config.toml
num_hidden_layers = 14
hidden_size = 256
num_attention_heads = 4
num_key_value_heads = 4
head_dim = 64
intermediate_size = 1024
vocab_size = 2048
hidden_act = "tanh_gelu"
norm = "layernorm"
norm_place = "pre"
norm_eps = 1e-05
positions = "learned"
qk_norm = false
attn_scale = 0.125
bias = "all"
tie_word_embeddings = false
parallel_block = false
init = "orth"
init_std_qkv = 0.0308
init_std_o = 0.0382
init_std_up = 0.044
init_std_down = 0.044
optimizer = "muon_variant"
learning_rate = 0.00446
beta1 = 0.95
weight_decay = 0.0
lr_head = 0.00534
warmup_steps = 200
schedule = "wsd"
decay_fraction = 1.0
decay_shape = "linear"
final_lr_fraction = 0.02
batch_tokens = [16384, 32768, 49152]
max_seq_len = 1024
doc_mask = false
train_tokens = 210800000
max_steps = 7028
dataset = "wikipedia_en"
Each number is 128 + 32 x the weight over its row's rms, rounded and kept within 0 to 255. Layers, rows and columns count from 0. Numbers have three digits each. The size before them is the row's rms in percent of the matrix's.

# layer 2 attention value, 256x256, rms 0.0329, rows 246-255, columns 0-127
095:122090163127105128193154147144106129099150156145100157085092128098091151157180152068171149103160129135131094223096109162130159187126099132126157099169177127152120077041154040106124142064140097086142106109196199145175119121109169127140102136182139154148116122121135154101171133142128143073134098134054083128112116111140140167080152081156114058131100109159089093097125147153140082156097
091:163091091127099162159089109075143136086175131091145105110177115107110147123124149119164116101099118129105071103126184140140134110122111134155144104073143168138130125148203087080124138082161220151101145119094112141137123106123136098158115112194123133168152115121162127114141148079141125117112120162093132124098113107074092086129113096096164137150167168249125114129174173092169146135121
083:172140205132127118152119120090161092163134111168097071158114100154080135071142117141218107118113193168125088090194117158051112163129143153140142099139168122171198135137106149090144174085089094166140121089097096173141143136108134116111133176111091157122151125152182139103073140068170090126144083086114139084146148170091136129109074109113091122140136147088110172139148100071127185107180
091:082185117110123171114130067087172109099086171140155111155079153113092142096124151139134126066152093136114107212137105104137148108152106160133122143142146149143083150117105122175116144112145133154142180068080097147078081147092095176172116171176116136131172117139141127120118128153120035182075075076109135207153113102133115052106128122169141162047084095131117112102122162131121121119073
096:159165138113108101162068133192146162118116130137124162108104084133156147169134148143164132128092167181159116100144094143130121147068119123062161167149119075098158122176166133150111115103081131132168122087095133136138097120148145126089117102139164136135064158108134060126146176112160150085108135115107106160122097073060194097159156157090141076125101144112120112075131095117180067101128
099:111146134140092163088087186089095095083130119077150102143086147192113124067135085137094132088125084061085087118086137115097065153148133071112088082136153127075092146139089164099124095124095149173132186163082129100168155162141094084195147148186101092121164117136134198104177131164128116156161181128148116142098163139134106141155111158162193177090150127092144064155139129166148116206164
091:142116093148115167128183082107097083135136152189092179096173123120114156110199116074167139147167125145083120170114083147117139148202128198158093122117087086122185093095126078100182079093147146169106108105113107121123141153112110149158175097139122123098160079116145177113120147155112109159115137129149139098134155113165138084101129161142163082159123133107075113126085137099123167121067
088:138145098066101124089166166131146124120093128131116129156167141129081126132122115211134102056115160073126116144152122148148119111083155099145115150082086099129132160123136106170121187099079153136102085066169190148129105134186130142120161175126141068101157213118087015164100127125186140145135129175113141136098103105083163098119162192153160143167109120114109095158113119136112148142148
101:098113177158115128151059117085095160133140114092113134139111112131081093084135082143090131132155125100168118098128128176119159110117164122026185103155158144127155154115094183137107161094072118122089087105124133075092114122089117130163099070125081157099129139138131143111120058148085163145114169149102125144109204136122128112117138142114111163151141178184104140122109102093162201125142
093:156182125147127097119116181133131141100103123089138057170182090166123167128142136099074113135146108105155131128133148124078100101188110065139143111145115139078171114195105102134163126125134154122103124063106153125169085168133171082135147110152131133172088122123056110091081141121182124137146156132103118116132121124128157037145179102141191111192133137111145131057151098127146169044088
# layer 2 attention output (transposed), 256x256, rms 0.0382, rows 246-255, columns 0-127
096:104154144099134107044123145075106085148090120125098142167161096150162104138114100180086113095113153144096155037138178132159129081100132109127136113110118146099165178121060139121105146151110127094199136088098073107141080180137099180101119186109130173074122110092109146103125132149073042109101115167163134076133143149126109167109156140129164173157174142153134173073071079159169058055083
080:116148203082122074102122144143142099143142126175052136084123180072158093121107117135029096162158151122117175093123059091146138194159119180088123107171113111152152109171099122151125129145130079142098131155172126067153197139160146105173171100151124154129123133103126121083132108167142062120126150098145113122131194160156127098167161137166152133095074052127154117165173101168148083112120
079:146094093123125136157149127128121086136133142122106080096153167068115163164081142100134106173122107169131124110070129134193094112126138076108118175201121105126111103157145136133086123150185146098159160129116120090145116097139101075156122109148176033100112162093042076131130094162151136119145126168092120140112081122139133147184116110108168113077109156167191074099152127183134052128162
087:131100138119109073174148105129133119105143102189099125071176120138158090101153156120134135176128138154155143085093167116147100170117174127116144144100143140172125202147159104124113141122088092117145105150102149106160148117140124138097085119142152127121160092129114162134176129163102156076068107150105103098085120103085144255156074116120149126224159155105137131159077124141118096144142
098:112085142129184172108127118162134165154150110162162111159176111113128114086127087122159156115175127093154147060100182123143111105153138178154101104162146157128082151115135125125153143136125119134113063138161167128131150117125084154194095130169088129081170094126164141118143059132105088111178140108165111102160160153167101080207140165145088132175150136121157166125134174134113176179143
091:117155162129119063196154079142196124100129119110154085135169091172101128158153171117178106092146088201139181151186126183164158080095177166123221146130135161164182178088160131170065132131095182150108108095193128140079135085129157122111152109111085139163130110148158093139101155138156182173066104161067149066173077127109142128047124093134080140136057121137112076140104172121141162123125
093:136186108135147116148102171207181102144151134107186060079152154167120065120102102078098087162160150092148154123093126116144104203083120112085111132167186107127091135177094084163131165137099061015132167114150104057092123127144163134106121101162086148136085129136122116117150093159125120126162105137088145131158135142138059146141111119148121140099136115137097130148120147145125127137125
078:114120139176112143115079177161063138184117159125147125130106162117098094167145147164085130119116103122182138119099101171125138020192132136131124064080159163134105144146156146195133095126138158056154119204129122129114129175104072117125119119158117050129138120164187135128133108091127148129141125120103153171184131113129167136183102129081133084105169119149119139080163159111154128190108
094:128090102141144104130152178150171095080131116129119194107159183050102132157152196108114068155110084125111101166092124124132131144142059140173129129099114117070134111126116097115113130156151202115121116165103143133176132151148086132076158171164183094165109070092128112182126229157156089143129141082098103150107142144102117114168094091103139129078119174078092135121141078136157129137079
086:049109143113147127147072117104149103178127128119110112134106146109057099135109128133135086159109158213150104132152091143126126073108154143168134188094139165120123119120114194108129129128102147144106186153134122109106179109115119103117093043138149152135109093137092140089142125130163114150085176148153131144143155191110203132154055139124139102088126105162110079215159194174124052168147
# layer 2 MLP up, 1024x256, rms 0.044, rows 0-44, columns 0-127
095:119120126157136129146086130116110175124140151088179144134122179179120161078104110107134105107139155140172101194208130092102105121143097140107106127106082130111145146112092145053134085136126112136142064139131144151110110155147184151143160093168162054144167101160156181084098093062137142149135105122116114081131124172106102042114138144079142130118074143150113104127130141141143126091128
104:136084160125102135053133123128174125165135101104145136090143201121131140124137136099106127080109133112101120144134096108078099140131060116143084154103126146140154065168192159124134115188157115110083087133113171134142098171146163110090144151114140135099187160149144095163115084150118095131089107099131117084139145195095134187138152142076163106128079113075126102152053175149114129158130
101:136111167148195114140137125072166122172091167097150124155105157131133148139058159129132116144118089148145124158158153144166124123151135121158074092172085136135080083096062099069104124191136130136126090074165119142151146171130155187099098124157182141137107089106156161140137159111128111116134204135120113161093089131151100165131129084185108186142078120140154162187103103113103108092176
093:140085221128118147133090104110133119130145083179079117129118113071103122156110103176119147170080173190113187142080071142097112097132117154148118143201126146136154168161117132151101092122128110129122105101082105141143133089091072144096155106142145149128071167139136137120102136081136115174056205120107125064165104134116110153080091060136171115062108140162104158133180123132154161098151
089:096035119190167128096130157086151107110146087158180085161167149137139104167161117037103148128136087124125152096136139166133137107080159135153112161112149152145072148166124120073173039169137157134111089134158119159170113141121074162107096113137138157059145078117093119115144191062085158111091177196087136132056123117149135116158105096119124119121145126107108142098129137140159123151150
104:129106191135205151120185139074151120122077129059098119142112087144137179135120165194092132185181111097116078092156109152180135113127175132157109071128141174121135155108119152110027134088071160108103167121183116138157150129133138129135096048093111168107138122088191098100082154086155176175091166179132149115169119100173102149101117131146130135075182070153099108162087110143145097199106
088:144120164130121131104105132137162117199114147108180101136165171084097101137136094130139083148183090138151151139088091127114139098101156187116132140116137154125150149141120077130123105105106137151079140056130113161132059103123124111133116129190070088127171137047140105147134136166138152176096142162118146139125109089116123117132131074113147133098144116164114100154177158159100086145147
103:167158159120135088058114180107153054118161079190081096130127138137121148105085134109076118151168091119092107097103098068075151144129147135097182145169128101156147099192112079095075100105126103085087161149148117131144114164115106145143102106138161146098163100144143086111091165152147118150124151178168113043186119118102177160125097153140128140135123105052087079092200151130096126172098
089:138127122112113113125127177164116173113124182112086145133123105155114141095092158127064079085136194222143108151116100155103127204154133061136130140163067105080120095141103168080123121136145124114104137133104193163160136169099179153160116135143157185167148120134121123146143111145133189153160123105109074104139123104143090094115112124153110057131115121149079116148188144116106102087087
089:116127118130149136122082187197147132141084088130147166126146110160109080114073105128085128133118098145100136120193129176091120205123097119139131143131142147125172070099107146156160159159105152055115155173092167125134103078150099175169117159135143117170055125123117068155149061082156160132201098123139101102194149156082062114121144116144087106127130182159170185142122153123213138154113
114:112128184121094150150166145169186142056144139097051134112140171083148164100119083146152161083147155124154113114169171107131116163122150162159065154145108087146106187127150147133167121136146124166124058125098146109079115114069122151139137111132120073097155119112127125156097102220125130094132118118155191162110098152135063130092127095139129127130085222082112087155110077137064162115188
099:092202065113151113133168166120164224150130084087156162149101066166068171128114144165082169081123151168121173094184111106098132160114069115151169095137131088164170104064115085099167147193081184074093104133142118113121150159155131064154043116117160142156142108101172138156127096085140148144120132135148145138145105140147131105131082146161156141141093147123111153150134122131176118092172
085:151136132143164110139134135166076147093129105142119085145151134137087130121152154100211148087166111198117153074128081125107172086080197179108122118063091177150075198146118139112121122133106141167153107082114082150143125075116075175117101118126101121163132111149097076133124177122137161147102116093116161069099110135138141137119144091164109149170135151045153123173164185163087164125135
103:075115126174144156140105094140128138119157088113095134125107170110057151194161131183117146110169147188096103100136101147120094139104088119103102151112158124150165177155168074115117132108126137125067150158108080135099116084158119115142090164067145133174085148125117133094103186137125208157123116116161125094144173083118085119112144129111114125106144135084065019172153116134140147103126
129:097123135164137124145192098148152106148155177130145144176137131168150149169181149137124097141132116171110175044124083134137067154087092104083093163150144131088135069190098137170174106165131063075147154124126069147157122095103128106119113130122155143150067154163084115136153114173088135086156116098134122183141145171149084127097123143143111136125127126105173125169120072122129103137187
112:109136121119127176157141147088171106161150134132126149049164080136068152132141140121127068113122104161145118156073135098200103103080157139127138177105177109211134095139108132066132121169139130101111098122103156128144141100124095148106142146108112143172078132115135119038063104148088120136120197142077145099145077119134133143150129065132148118126161055177126185120156098128134121171110
099:113129211161117163146211129154170142118123081165134096091160072077107121195125136122117191110110107143066146140111140139142174121122144129180119228117164151092153109137141126174127072117108148119092051104106108075081169117126127104150170119121108134135056070100102078148127108096134121097150166183078163149113148100104081173166151121064111141152109221106126161107112155113191146141131
096:124123105118096125124104117166115179130138167120138108116123186140158119121123108072077135145103109158079056119000154126132099107161173173129119147119162155223069152118123074185167133097187164188126119098112111145129062124098123121157097093161070116100131090134135090127091110144137143114123081104096094132088152101097165163129140084120113096105107122148113125114134138148070143174161
104:104124123092163128102142148096075206156176126113119111136160129134117131122137157162104093166132106124185165049102052167054167133058115184168093099135123152153100149128077089125134102111075095087131165089127108135121121157116166095121082164138149132175105146174104104100123082144201196153135132124139170156184093059124074138122147133063153065118065119120114123173121149114120097142137
097:094089205066132135078171111166148178157115152087153110164162073141120115140115090197152144123144126129121110127173139138074125120153074185095094117082135148116159201186111088124135116140113119131086086029129131136122123186083151128151156182210131145083126169067145128086124141115127069083114093119119113131111114144133152160139151115133061131152111172073134137110093151141126148125128
094:111129110143164105151110129105158130156167164166105107113157118084145153120082095136123095171083138136146143148149121080130149102156141101166103078142161105189143094192120019117128054131113150151170128139101172131116118108193138149128086123156119160082168164142144124141105065117129176112118112148104118113195120100157062145144096155126135124083138122150165085160172106069108162149131
125:186074148159095150123176097101072076142090128142115134143131124156154176110071132154108073153187135171116118099161164078116132166088180148101060111140075105192123169143131135129109120141144148140134154167137121119129125113105100127118072113101106161122104138162142167143091157041133125082146109070087104203115119068107106165180109151131072151126196199181094144111104186137137141110083
118:144149132158042172096133060176117139175149104120133160155165146184095101097194172092062092095162151153144134109106212132129154108128075084131086138094138143151104150098125161142121067124070133138059075119094107150113148174155118094143125162117094126203152139147182106161050156125148155112143147151087110160137069134158146151076185156078142119146159100104089177162163114137100160115132
097:093117080164114136142062164134167127156062123106172212145135149110113143088123102058086116132129034121111109098060077167101093088118090091097105109094155076137111167132102141196201180121123120168141151185126129134109133147181133161155146124194158136140113113087139132152141113110111159113158112116121097118123086127136129110135110116171084075079118181098142171112080130160117208145107
105:162132126087137120101106125173141086134157115121090114084122127165140118175047153126104155127098084103137161099102124136149166107112138074166118078135124138123122074180162160090116063128156132130179121147126086148149079169138121109136159037198094149109128131093196178089101153147172117111141180142188075112129099140102172102118115132133139120140045090167138132132089083142115139062120
084:111066132101125170124155143135142087136165159101155125113148122169108113183083119136115133111142114168166089136088119130121129046105139128170101189104133151128116125125076115132144182125178135104177117135123149137123143090077103094202117162173089149140153113088127162081151119135107129213089149156104082156138151168073082203149128112153091152142101105164139194129165129131153026137194
099:116123155099116098148198091145097115167118170125157080089123168159128078138158159122149116094154159165087178105112135129107123148113151109056136085136145128102152138129155176202139146125126138118114125127106218098083172149139094160186177141127159166139074089122130117093114172122115187069138168159103176135156078071196074098117148097190150101081127150145117148145142162135084133120085
101:099135171151092064148161137155108164153113080159077129109119128101191150133122175137185109113137081154141103092110155177107098125119189222178116125108104151089163128137142138141156109165143117138137170104136136151097068114100091120124104111132107162101140040203154115142064083095161143099160133119064158093153143172127127149150076164146071127127160165128112159173100156126134152085106
102:137145149083144126122104151183152114114173097102102169091108163080103100113132092086135194142158125089108170112142151123144129166137065172101082104102079123121150078137089169125167126132130123147114133152129125150159186129153191145139145128173196174139146115120110171069110047109159082051099118096095162193132157152119062186128106112162135156157192139149127114151068089125089108148112
089:109122119097131156166113170163192127130088137123124164100094141141105102129235093138117112131134069123097113101140174038106169121121127100176096118118088141146100176133073090127143123127126122090155084138127148127174122164115110163088155140143165213145182098116088120070130091146162135171159151096163141128144116123129088141166076118128123116174183152086116197114128096099168025117152
110:089142129118104105126081118081179136136087139123120141149107140144134181207127176115145169171122106014126106093167109163178164084119150160154126179097094104167119118158087092135129168168107122086150141057161149183137112119145065087150135077158182112169081154117089174109189142166151143114123127123124092106102166125130160131119163091137151101122101106118051128110124127165185080090131
069:100134152136110083123132141125126138129124123192147133186137117132180140125052150138080133072023118169144148095126124152120142152164122127148116062109110186074197146145173140140121094197125173084156208130108138151120142177149095174179096185169136154123128120174156113136097097122127135106138127146108155167131136112146153064112111175142105110167170117145104132196162112091114138102110
089:106103124147128097179123106200118114095136172118180159152123177154144119112147117133089110111179181134148131119130134121060162136121161114161108116143135122182125119178111071121168142080139123119160130150113107155096142126170139103197080146123078130129163148100198151097178116127142104111125128098101143055115189182131060078118139126153109087154100206116137121141037191171064145141114
102:125098110097106134164169144111100103172139124173090113116171100098137142083144156168136113156160109091113082134085110085084170127129159139180078167167161097119153133132115194150153114142110152175126155126123148134096106158196167121113148137146156116096086156112102153084105125110172148180143109138116159163180121164145144170090132088091096079103186126113125148212125134131096107087083
088:122100069113142121101116116138058094118203144132146109173163151113083191145109140140069093150172114171156168087129113056181107107094128075111093123132127192160139151148112160047172153182079072097090114182158121165188148133068121101148147146149078123104068169102118187059173108153108130083089119169113102146163145164123121098082132110139109085096143084094157167072171070139133065169121
104:142095152098179105120171167205118156193112104101102067138159141138112215081127054116138112082134137107134128133121139172096122134149062119135134149145088113150098069170110184119143185113114136166089105081061165108149116160102130176097079153118154088127110152080117066131194052162198152110088109166106120073127148136136117162117118072104075071113151134112088141135112179187152097134105
097:134136094169136117135097131101123172141128113150134184166146074154094131090103124096099098141111092184098099145111149091137180153104102118134115125093125118115136098161188155147190177094117164076112141120126147153116153136088170123141127121134121098102077150145154118122125205139135163164062127146130113127084148128177142128094073167155167095116162125195045178155132127135096086126135
110:185094109161127093093142038136148149171097168105141068125146179101158088168118115132045156137087144114100214086041130152160092129120190168123170104142134131148090070137098064129185114117124032106116116079141110137051081104168128142105142196141197149151091105135094169141159166103162118150143169144182109132107154188109153111193134120127152125122137101149125119134110152163098146104147
116:134202172075124094142124126090173140168065098094132107134130124128143137102177169124094143164107126173055149124125085094180104094112099133085146115129181155145147154135234104175159156168074157206157135107141089102114060136148107138118156112164145167111160112120112143123141199203115169148073156139080089104093147106124171169084115093172164158173053133161093127147092120133138156146153
106:107129157144155082159169142163163122150146122084185049154174130125155077141125092101103098134111122187102105105121125198049150119128083079132134127145106121115184096046088135154212089146165111094156139115119138095129119114151105085150123119118128161141136184116152151167143113160164178145068114217136101110110135117087152092142133123159177121127080075119044161139066160104122137131152
107:209073104142121152138157107159101092100198116109102110145164168109124156171139115129137094136120163121084143060099077131141135132112102119152075114146137114189182158183138112138159116071135152087148180136089058115082129078161062090171125134131129185132113181143179110118137092124119150105196131149142193064161164140111076127137144125129110168102074128102142121073090114158151149206143
111:079088101162079069109136165184119181112158168190106111099139125162163105114106152051108160089105107096133143114148117140131147111103186100099091146110109135175094150081157131098181066154189161152144137148113133148154136173172171099094120165124079179099071143112086147122101140118114110132109174100109123147118186097138154148112151159118074106123109105137060104182109173126113138117140
108:191147138075139134162119145183140155160109061093119162058053153123140065154103113084139098134113117135082146145168144147124152169126137163147131097153109157182134110179146136116145127176118120157089096116182103138124154101143121099185104126196088123049137167089086117143092117149064097021135143108156146126121138166135090127136142114135126147122160172091114129183167118132139118118089
112:154101143104123129136138096153129120154141145147064173148143116144147094111134095128157176119096150132105083141092190136155098109114133150147081153134135105117126135153081152079171133094085119128201062095132104131155118075065140151122182117093127078157087140100100122089090043130120103094150128146138158107079162109114091111155113148146090103146102099087162097078176137151096109058118
101:189072112115187166139200117053128162057117128125129128161131101142126138102109147179099112059099148132111112142137121139126135120168164115108127140128147150104097073144147130141139122107138175175134146110107135150169162159110112108144243126140167114184148166141111165140117113098173123148132172098132115150143128093123054162040107077140131044123143101153073111162136072099156146096168
# layer 2 MLP down (transposed), 1024x256, rms 0.044, rows 0-43, columns 0-127
087:100161134148084180144114053153109088096143083146112090144129121123147085118118183099128167135092155134103116168101115089143177067143106055108168132096181107115099108143114144145114127120100111134149160125146098100104153126117198038118081148067105097109109151106152106166182166189107119091045131126162114125121128148076110162166137117153125093118164142146125165118149070123131140062142
093:151128161104111139129104102091140146072090189126074141170166100100104071157128089169130166202104108127155166139081166127139153117136141089127157072107066194130110168083082118153101181061077119156144179098137106139095127115108134149141039137188081142147136134138075112148184141155117129068074184111106153167045150167131094118141112166191088152105147104145116198122174122157150114063113
112:093197098134131140158117158061082131178164058118126114156093146187116188106135171206150103133122137129168119127133164117128148151171133139133109118129125097116092095105106135092126141126111171132121097136156140142131109090073129136129114154186112142123115117100156113161161112093140176103178185051061135113051126111092166187165096160112154122187134163142141080142161174127068126193142
100:153182135157128170107099185129126125205126120148111178113135138135161139128165096192165131070134148122158165072168133088118143073091100110127113168138118059112178163070170128168168157056095109187149087161160114117119136143091064176103167135107088055162164077130150142073135117134140140120129206102069143139185127128156143104118144169115119146147177094152131128083141178121074177151159
090:128140113126111140090137197073175125097160136174156123164139156119072092081170147107144106119121091180125134129156190139142119162106159123146133150137150113147057092103153113128168060106118134142127106141145123182161152164136103149100087099153167136089097098114126150182156116107148105116092117098148145125132130074131083070166144115119094125213095100162134096125098180148133095122109
108:170122163164109196177161149145148145182156107086121100129106086101134106170143154091097130105116156087074113149133103167155102123079099100174078147100122091163102138084131122074174150117174130070100156161098201156153168129138081103118199178131094113103090117163066169134140123135083064104181136126099123120083176143140117173172155153158140164084122143144099151068159103164134153146148
095:141141097140137143080121080078114068104128160116141157113090064164176170098123184101163135078085133151084079196190105139155119101148132132107133151152116128185193133082095174053121184119130146089116120126128111095099108186109110116145111159099127135123131126157168157105117121091118120108126139070138130094162150101174123100117136153130123087108122113139147169065050138157162179111115
103:147087122179099170170096068135137127147099154113161212136134135069151141143148127169088085188107146143157165146172083150153098108087134131159099101089166184154110140105099158105148143114148149138145099126078100176112094153148094102173129097122112117154068122128115165147170087090105105104141151126094181164091170092137037128115138105133167114101142176098161087137136110114152143000128
074:102093177185118062119090082130135099168110085136144113130130179085117109170187087168208190143107103068149149127148143125158134107145144176104102163089210146166150129108094119137116101105102077134169134102159115130134130095093088097109130109108140100120139159143140142162120127098124068116087161125133157119161159122075121106141164145157158154107118129105191150161049101125124138108166
087:145071129154108125142095109126098127075167121146074114067171119126111158104156173166102143161102192170151097151112127128080143103087182158128132141083093103157131170089152150171110106111128074137164096133160063098154137123136151079122130098112174124095162137106147182130075165125076127137074137128129134098030104089116176140154113116105171142160151137145158009138105053140036138078153
108:160135091113158103075104124148107123218083112164155119111153148140066176139130135131153134195111102132106145173152121125108150086123119083103219081089159161132121071132105124110060126115133124121123160122196093138205152109180132128121089118147145121138156134171111155084128131102109142153167128107116105135123175054102216131136108170084116118128146073187153139118141139096142135091064
090:137149155139146161111083118141163103114142153123101087123171136096183139099128148056144100154113120136152121165033165140118130104126152090102094164134106100092134154193106181170099057054182040148156146161125106114111112115103117157107164154108098116102140177131178154114125114156150132121102160181171126129112160116114091153127147100095094120122176095157100094131145073114121116164115
093:139111129143109123137159070095112174129152102114096120158123178152166176111064122123188097142176138129161140122118171083117149118113108117141223106161147123092104192106074174158196166121175122100142142122129149116175153094218133141173143194076112070121115164132090105165174154044162134169145124103157116073140134177160111126106119124142147119088095150129154136071144117105160117114055
104:170098129078120107169080119076084110126123171184119131101161121155139149140136194130165139180162075092147092108160094109044102132153122141105118117129114053095098145122108096112065124114092144090156125035183084098140102145094187151101088133213137156141105123108166105191195161096138102179137077152190114146136148131116166128155131112119140087138123070092120133156166153177095146165148
122:092113121135188163160164151178110108197119133080116093124189144134165178130106190146131177158163113136107111048128111129157158144098180101137160128129182169110071165165045146096137153133171114112145091097098076107130110123073090097100067079132149114152093160137128161129114175174091144112112181075133041145116177131106094168122120092122128104151121160101183123113150134153161089116148
106:090113138152159103158095122194126127103121075130114135112165152104142076064163185079121105128085105101127143133193155137117127117157138175092176138090119130112106065138184151104172086088074119125113184146137102157119155134119154139142134118133130174110149116138147132082106168093117106110104146154103161076164184166123162143159150189115111098116009173178119121124076199124178120088133
099:167159147115144061134109099137143121112136155118131136174101147115157120124136154092141127137165124101101156131114139140139094153129145127089124118164157122125166174119100127141109147188149097153156165112094146118145141136132126105101129149115145142144186219103144134135104110134155054127130131131093085061137077130114054063125146150173085145091127082076182143142105170125055106130092
083:150166136139180162163151058105112115085194072154132103105106098119109128143112162128129113158121124132124129095220120150117162136069057092102134132125135098096137085159064205134089148158069112060152111162138132095155184158132143112083145123096129122172100159135096138066159125162172061152124171130080130164165092068128151113089124123113108162162134095114133123117072087140173080099108
103:122137150150138105126126131134144148141064158120147112150100127081152069163144143166084187103125131104151108151078123086215116120153119130126181177117141114174108142134114117148107150179148089091171105132110116102111105082110191091112150105189099108141141141168091149166092172112133098058092100188081131102106125153163131044073118107143121133149113135124083134149060161131176165119146
096:133100123092149121109183137074157097139159123098124177153114155130123086109140112149145160155109156118049117164189095158132142157121149109130175127143175156097195102156114136186086160155173097165098082084076054080158104118142131124098146122067122115139153134152159108145161075135135102178112095142160091156145079181136068145115112100093110150132130136176098132086070122164112100126082
109:062071038165101115169133079101167142127107136146132139059129119109105192166117120140209119153120142126133154161125136067152142089097168161147194098174091076097174112115133111092105133116124136149117179071122109106173119129124153183170054156111140134081106162138149098152072107165073159086121137151101137139123136138155076148171114166087113113123135138163102115061081082101131111158121
120:146143113092140129172116129113091116133142116119083147143192130142079125108099151105116147118127090118162102154084128110160136168064140111157104115140130149211131134032148054113107118131114167177124230124143124151125143119143136115135059126132107096098145091106132160115189113086156052098098132131086120106131135112099084119076181105159137112156154192175147109185155103158129146096062
114:048136141077141094108151108158137131203110135174151113120050121161089103157106146167074093160112089138167157136139123171125172148111095129138065157107133189089119125109156117132119153094107110150074188044151080122117138096156085140182156101140156143135180090131143056122146104096166141126132128064107048116044091179125102148162112111107156133162151142199134193101121164085118212096155
092:140130192099125169178113143131131120102161121159090127111145105160080097100111147118112113158133173188131097164157135176085157115125182176123112104129110110079134125126130161087092083184093171070116137129082207118135103109105184102148099147125128166113065169144147156116112099131149128168046084121125137150144112111156099133119186143131142159135145108121150103215193103176147070108149
109:113135096161111094187126172092082091111208113087145166103148131137108123119115146115103160097206133142137099075134154093186087146145165103114116115140097166102091176150147092134150090041120102118130111097083223180110132159120151127145077111137185127124109136112131143128087083146132040158157111148139112102139106185157078114151110146156088110157161158111107119192192101082146102132195
085:115177124131090156134114126082139129111136065192107114145112101101153130072110101186154125093126176099136197140163080155131107157105101123070152133183175124112179109151139128139115101137104074176099120206173132067117063120122088096061122097097143179142169129133125130136107162136081084143117137150123135098192086093141187089105165113099081139101110138084141083134118118104101192107108
105:149114158094179169168079160158124174154138094131059131158106117091175077145116142090094164149102127183139195190093121113148140049148158084177132148091084083161155105145084117179096137121096140156167150146197151176066134144106084156172047105136151128096133153177083156088155116102162142133080089119182114148156124101113160130124121136129119142155115112134074165115093117148109133139104
105:151125128120158147119091137117156131104131182134118130092113138096152129094108119095148095106112087159092122121157102138208129170097161155145135129085164138107118110125122138128103070093132091186183104208074145134180120122149139090132155185166131136149139142136108095111137139076132177111137139115106093130138076071141180092150104088170129138157155119193152117141074093158206076134109
102:099132148060170168121120118162118105152162090128132081160060175133119120019148144069117146129130128189087140134121082096066115141143107103116166121142127144119095121169171162100132078169103124063118133062070099120150089072054073109177147191128127119162117179082065139155075130077136165122116167204109205130133140138101151134103105119101122128174134126102110120090113191126153140150077
099:124165043153074119084103154134204139137144143060099134148117137124138114148210112081143106163162109101108144119154153151178097142103177119164134123128163155136123118148097156167147143136126131095156111205116137159202158124176094148099153122104105154095126125173098128120179080158176159175194077113119186135117137132135135179112077112114131124102112100066214174066124155104076090140167
110:140083117165170129088096082148175171077071074106076161148067112118118161209134105132104172157127140072109104136164133152069145172134126116149057141126085123174108194145112090145113217153128108143159167116118108106138127157203161167119176123132167134119090158129137138104106138107092147153082145086137146126109113169140135164119147180132101147134077160129105102083106184099159080123092
066:080079127104123164145094133145130118090093091108092108087156126091087110106110121188154115160231122100105125109094150143157157107148128144109122116127133099165104126082069119129143089064154085174089051130174133102144175111107200128088127106155132167124125154112126161118101136150137104139082088070133112108120176170108078143179171109086137176114070155112141101139117123158154102155098
092:025101145162187125127119099153159083143142114148123135112131128122142212075151112107132113101163136138189100101150163143079105114139109130091158116054162096128130083125145170124176148140142105138158089070156139085131185163154178126097100153129130148098082185129110129185125114120156138138121098133123130116142121111139061130145070149126123074143109070098133156139101132174208088107144
101:158092190097158122158114095115129126076180162167143096129137142137098118153086090094109120156102143141129174141100107115177147112048149154145138150121098141137173094168163129132100161130111127167062085135114114120143150190133123110146142091133106199120061149093155109106099125179116114139118068172152115137135097146047158120066147111124124152121150123185115126154133156169122144134167
087:066106170136205105125121133160099089066133152128186137130147108155177112110112121128182106161138164111126092098129149120108139095172043101112211181175160137157085076117159147045153082112143166082139133116146102120146160181157116127171149122135135076177142098093115185124138127151049070203151142180139093146132157100179089129084116133122171071109144070107111136116117108175163021147137
110:143118122125140183103167175108174133099175135143115164082133133136105082071167135142094138104163067152130178070154171158065144068166123124157125077170170159094148058113160095162157132158144171070119068124087137099157138128129114208226128131075119136112155126125102173148152095138148065114126122124166126114084105068102158104190117075108086103149159159096222127205153162118124134132168
103:111088119138156148151121113168123067088116169179149084103113136123135172146115113153141166136113174111090097153104123093099116093130126146126078158082129123138118130147189126090119090192158174189050161079199130163102117123145156110045179222114107163065166140109075136095143176152091159121114127163095121111113127126100151168123143142076125080136147134080166125136107054129119094128144
101:123082104084083138151119183160135192163126070136118146163123093115093192117134126107166146115144093159145097152185131172117132147140122094123051147124076150123095155098153142127142119141122093103109185146106187115062126123074137047126101153124163125096062168144136082118156108168114148090127124116139051131137124114099168109123110147144142151132101162128120120087124164083108103140129
114:137117065135106170102122116117063113095121121093137124140122163109093074142125108140164172157175130146114141168113144132101119105078151173089107163116128157129147085191068081094074093110170145107113108101093132050135129125134176081153074112163211179129125172134146102138163129110170077134145164091150125168118156120078118103151084150103158117133187107109101138158141124145089178118154
108:129121123231110132107079153124130168134120135159125140150156106105132186184091140154178099181128198179113096113114132153152139139158139127115121115172118150126120161018145128121172085079154127081133092157192220117085125099149058124139177097095183109147128082140158148137093115109122097067114171134085119117096181158088122121117124107169122079103138136130142138131113149164123158127108
102:101165197141068159119173187094183176085102100099115087082092115219170138092141127117125213080155112128092193104120175154193162130141115123179106132102136130173096134169173142149078146135143154130137146116091083117122160127140130124165142160086149139104119133146090077131077137065168122131160127146164139185144146130119096147084156135171108129162134145129129166116129145165098071131084
109:106094109157161069132072168194160135069134196160137083137098135085136075162128116061157097117149161141139084139174099136123155090106100061159133119128127201159150144091166104119159107076077143068131160140134105118176149118179166103109130128034113177089159140147093123167152103072167120094142073163141129137099150188121118091102114148116072122118125123114119180138098160152165109142140
123:146099122123085135111143060118109150139090126136055207068055176141117144194118151140132132130138125088150174119093116116102160172154151148136143147178132143110150168149181106182083112096176164101142123130122053147125112145173067082158152123151124100177117136172080151097076153129093183127156125108142146126132144140101168151152069154084142120132105104143129128104107130163136103121077
112:101133113170115168120106146118100089145168114053142119085159101118150130128148107083071133159098098144084096123092157114170141082073135111171188068129094143089121086156086145102132145142185106172151086134059127132143184133120151068125122153164182096163149144139155128125161157054085086104156149123102093118126185119112125106046158110138103143109125175067109146136150201135160151163159